config.yaml
num_hidden_layers: 15
hidden_size: 64
num_attention_heads: 2
num_key_value_heads: 2
head_dim: 32
intermediate_size: 256
vocab_size: 8192
hidden_act: "tanh_gelu"
norm: "layernorm"
norm_place: "pre"
norm_eps: 1e-06
positions: "learned"
qk_norm: true
attn_scale: 0.177
bias: "all"
tie_word_embeddings: false
parallel_block: false
init: "normal"
init_std_qkv: 0.169
init_std_o: 0.0308
init_std_up: 0.169
init_std_down: 0.0154
init_mimetic: 0.5
optimizer: "muon_variant"
learning_rate: 0.00877
weight_decay: 0.0
lr_head: 0.0105
max_grad_norm: 0.5
warmup_steps: 0
schedule: "wsd"
decay_fraction: 0.719
decay_shape: "linear"
final_lr_fraction: 0.0
batch_tokens: [8192, 16384, 24576]
max_seq_len: 512
doc_mask: false
train_tokens: 118600000
max_steps: 8053
dataset: "wikipedia_en"
Each number is 50 + 12 x the weight over the matrix's rms, rounded and kept within 0 to 99. Layers, rows and columns count from 0.

# layer 3 attention value, 64x64, rms 0.446, rows 0-63, columns 32-63
39 40 59 50 61 39 41 56 48 76 38 57 46 62 47 42 59 63 58 66 53 49 46 35 48 60 55 45 66 55 52 40
41 50 34 42 44 50 55 51 33 66 64 44 70 15 55 49 50 42 47 33 38 49 54 49 47 50 56 60 37 42 60 53
62 38 42 61 55 49 69 43 56 50 44 39 47 43 49 41 58 46 48 56 39 63 61 65 44 61 69 60 46 49 57 31
44 39 62 39 45 45 34 56 44 52 21 53 36 52 46 51 38 57 57 59 63 42 36 61 46 41 47 32 65 65 40 46
33 53 34 68 57 55 58 31 45 35 58 56 66 50 55 42 34 54 66 50 47 37 65 40 77 43 23 57 37 32 53 51
54 37 59 37 62 43 44 62 47 39 52 54 61 58 53 55 43 48 77 63 59 46 64 55 49 35 55 47 60 48 39 38
60 50 57 39 47 58 62 45 41 41 74 58 43 74 72 35 43 43 55 47 39 67 51 54 57 41 44 27 42 57 67 42
63 58 80 70 37 43 45 38 68 45 27 64 42 51 20 50 60 53 67 30 56 49 39 41 42 59 49 49 72 76 56 57
40 49 47 66 54 49 59 57 58 59 33 50 37 55 47 49 50 72 44 52 48 58 34 52 68 63 57 35 51 61 45 46
69 61 28 53 48 52 55 41 61 46 51 40 48 49 42 62 74 29 30 46 52 32 38 49 34 60 47 64 54 42 40 38
44 51 56 48 62 58 54 40 49 49 41 60 61 45 53 41 29 46 74 60 30 44 49 56 65 42 38 43 42 67 47 48
48 37 44 56 54 58 45 29 61 52 56 61 36 50 49 58 58 65 42 36 55 47 55 49 44 73 58 48 49 54 42 50
68 50 30 50 52 45 54 50 54 46 46 69 49 64 47 45 59 65 43 60 36 43 29 32 63 53 38 24 63 68 50 62
36 44 49 40 56 48 46 56 44 49 38 41 63 33 63 62 58 44 47 74 40 40 50 51 39 36 63 36 59 53 41 46
44 54 54 60 54 58 58 49 61 25 35 71 58 45 18 48 56 48 56 37 32 46 48 52 46 46 71 33 73 67 56 45
55 68 32 54 80 50 40 42 61 54 46 38 61 77 62 51 60 64 69 55 37 45 76 28 41 22 46 54 43 45 55 36
38 36 73 61 44 56 51 47 43 46 65 62 28 61 47 49 51 70 53 47 51 56 58 58 55 48 43 41 33 54 42 46
37 33 59 52 60 54 43 51 37 65 36 46 50 36 46 32 47 30 55 51 40 40 27 49 63 47 62 57 48 32 54 48
44 53 46 57 39 65 50 45 67 50 25 54 50 61 74 41 43 51 64 59 52 30 48 41 46 43 44 49 61 49 60 33
54 52 29 69 28 57 52 40 57 37 60 48 47 47 68 73 74 43 44 47 54 52 47 49 39 68 59 43 65 59 40 53
60 49 32 46 52 29 48 59 38 59 49 38 55 49 55 45 62 37 59 82 61 38 43 56 44 52 38 48 53 50 58 55
31 37 51 49 46 58 40 51 63 53 40 45 59 50 45 55 58 39 43 61 40 49 65 39 48 69 47 37 64 42 54 41
63 37 44 47 59 58 75 30 42 57 57 55 65 65 46 34 24 58 10 61 46 37 55 52 40 50 44 55 38 54 57 53
54 34 44 68 51 46 69 44 42 55 40 67 28 42 43 51 45 39 60 50 63 45 58 51 24 46 37 77 24 44 57 58
46 57 54 54 40 52 47 38 53 57 56 35 57 64 39 58 57 56 65 38 53 46 63 49 31 49 48 56 66 39 70 37
32 51 47 43 38 60 46 57 64 46 55 66 34 72 44 58 62 60 34 45 39 63 67 49 44 56 55 39 56 24 59 50
52 51 53 44 53 42 45 26 35 54 39 43 37 60 49 34 30 55 52 51 51 67 41 43 32 46 46 35 59 74 58 40
52 45 61 68 47 51 63 34 48 56 54 37 59 52 53 63 40 38 50 56 72 49 49 52 49 59 51 56 56 59 55 34
56 43 57 63 59 41 36 51 59 46 43 47 43 43 59 46 50 48 38 43 63 50 47 61 52 58 64 52 53 53 46 60
82 49 31 40 56 41 54 36 60 41 48 30 55 54 33 58 63 58 46 69 43 55 53 59 40 45 57 38 66 68 49 20
61 52 52 27 68 49 36 49 47 31 54 46 46 61 28 28 67 52 26 41 39 56 54 49 59 53 42 39 46 53 60 74
49 62 38 50 57 54 64 42 53 45 30 44 48 37 55 50 43 36 46 58 58 35 47 33 36 47 36 52 47 38 52 70
26 43 56 47 54 57 35 48 31 45 61 64 62 61 66 50 28 45 45 53 61 48 47 39 59 42 67 43 36 44 57 58
46 36 45 41 51 61 29 43 55 38 53 42 56 44 51 65 47 46 54 49 49 52 44 30 60 46 51 78 48 61 67 65
56 50 57 34 61 33 40 55 62 49 58 69 63 66 62 45 37 56 37 42 42 59 65 43 43 26 35 31 43 51 45 58
56 58 56 53 48 45 33 37 34 74 51 44 45 71 51 50 44 51 55 40 31 66 41 29 53 53 30 33 29 70 46 78
55 44 50 61 62 57 56 32 62 49 38 56 41 39 53 49 24 51 48 33 44 56 44 34 45 35 39 61 57 42 35 48
41 44 50 58 32 49 69 62 54 25 53 72 58 61 39 49 31 47 44 70 66 55 49 61 61 46 32 39 44 55 51 47
51 64 32 54 43 47 50 54 53 48 34 39 62 37 51 52 43 46 72 60 52 40 21 55 73 41 59 56 49 48 58 56
53 58 28 44 69 39 56 65 51 59 43 31 50 79 56 48 74 72 79 72 66 51 51 41 67 55 48 82 41 40 34 34
41 33 61 55 43 46 54 57 43 39 41 55 50 35 63 67 55 36 66 58 50 48 53 60 35 32 44 30 55 53 54 66
71 54 33 41 62 62 90 44 45 32 58 66 67 70 28 43 19 49 49 46 48 53 58 40 62 36 30 66 59 53 81 34
26 43 48 43 28 37 51 54 63 50 38 42 35 68 60 59 39 46 40 69 74 74 64 48 47 43 53 58 59 52 28 52
41 61 63 48 55 37 36 45 49 46 44 44 52 42 54 57 50 41 59 51 51 39 40 65 45 49 42 65 48 38 37 68
59 30 44 51 37 37 58 61 56 56 58 54 50 52 59 54 53 42 51 46 45 51 64 61 54 58 45 36 48 55 55 56
39 34 59 33 83 25 59 48 44 53 51 52 55 45 62 38 39 58 35 74 55 41 86 41 59 58 54 39 49 25 20 62
27 55 55 44 59 44 60 51 30 51 56 66 74 40 48 57 37 43 60 38 47 53 65 39 42 57 30 64 39 43 24 53
52 47 54 30 67 50 69 61 58 32 67 51 63 41 61 52 39 61 40 52 61 56 75 49 62 28 41 53 54 48 59 30
53 54 44 62 65 56 46 18 50 36 42 53 37 62 36 68 51 38 69 26 53 52 58 34 30 44 54 48 62 56 38 58
50 48 64 51 42 48 47 51 43 72 60 26 49 54 46 61 66 50 71 48 60 34 62 39 71 84 58 48 57 28 40 39
56 46 44 44 66 62 51 48 52 66 60 46 71 50 70 49 54 53 17 55 38 35 42 44 64 51 33 54 36 44 50 47
39 39 63 53 28 53 50 46 72 33 33 46 29 46 55 43 35 48 46 56 49 47 55 55 64 53 40 56 44 57 72 54
30 50 62 54 39 65 24 65 55 68 43 63 55 50 50 43 64 69 52 36 38 53 37 58 71 44 71 36 46 55 56 49
34 47 40 57 32 32 61 49 42 44 49 49 38 47 49 53 47 50 64 73 83 40 59 57 49 57 50 69 42 56 48 54
57 23 59 44 54 51 27 56 49 35 36 79 51 27 41 33 41 55 70 65 30 35 56 53 78 44 40 42 51 57 65 37
49 63 49 63 48 33 69 49 43 56 36 66 48 41 40 47 48 58 72 58 44 58 61 43 55 33 19 34 47 45 41 62
46 46 72 46 35 57 57 75 71 52 53 53 52 63 35 41 56 67 47 49 66 61 46 47 51 64 47 39 66 60 44 37
71 71 50 63 26 51 84 49 49 46 65 57 49 45 29 66 30 60 73 11 49 57 30 60 50 61 31 65 53 46 56 54
51 59 42 58 34 40 60 67 48 66 51 55 70 54 62 72 47 42 56 50 61 33 68 27 54 44 35 39 69 46 47 51
50 21 55 54 69 64 38 39 48 41 54 54 25 61 64 24 38 76 29 68 31 48 55 63 77 64 56 64 21 54 49 55
45 53 42 66 29 50 47 49 50 38 32 38 46 39 49 41 40 37 82 50 42 42 31 57 57 48 48 57 43 78 69 56
58 37 69 52 37 50 71 63 52 55 56 58 59 33 24 41 66 27 45 48 46 39 57 47 61 57 50 38 51 30 57 70
42 32 33 68 70 51 61 15 42 58 28 49 49 37 55 44 32 66 39 56 46 31 58 54 45 47 65 69 40 51 48 33
32 54 44 48 65 45 61 50 42 79 30 35 44 41 29 53 52 70 54 38 33 50 48 58 89 67 60 57 24 36 57 69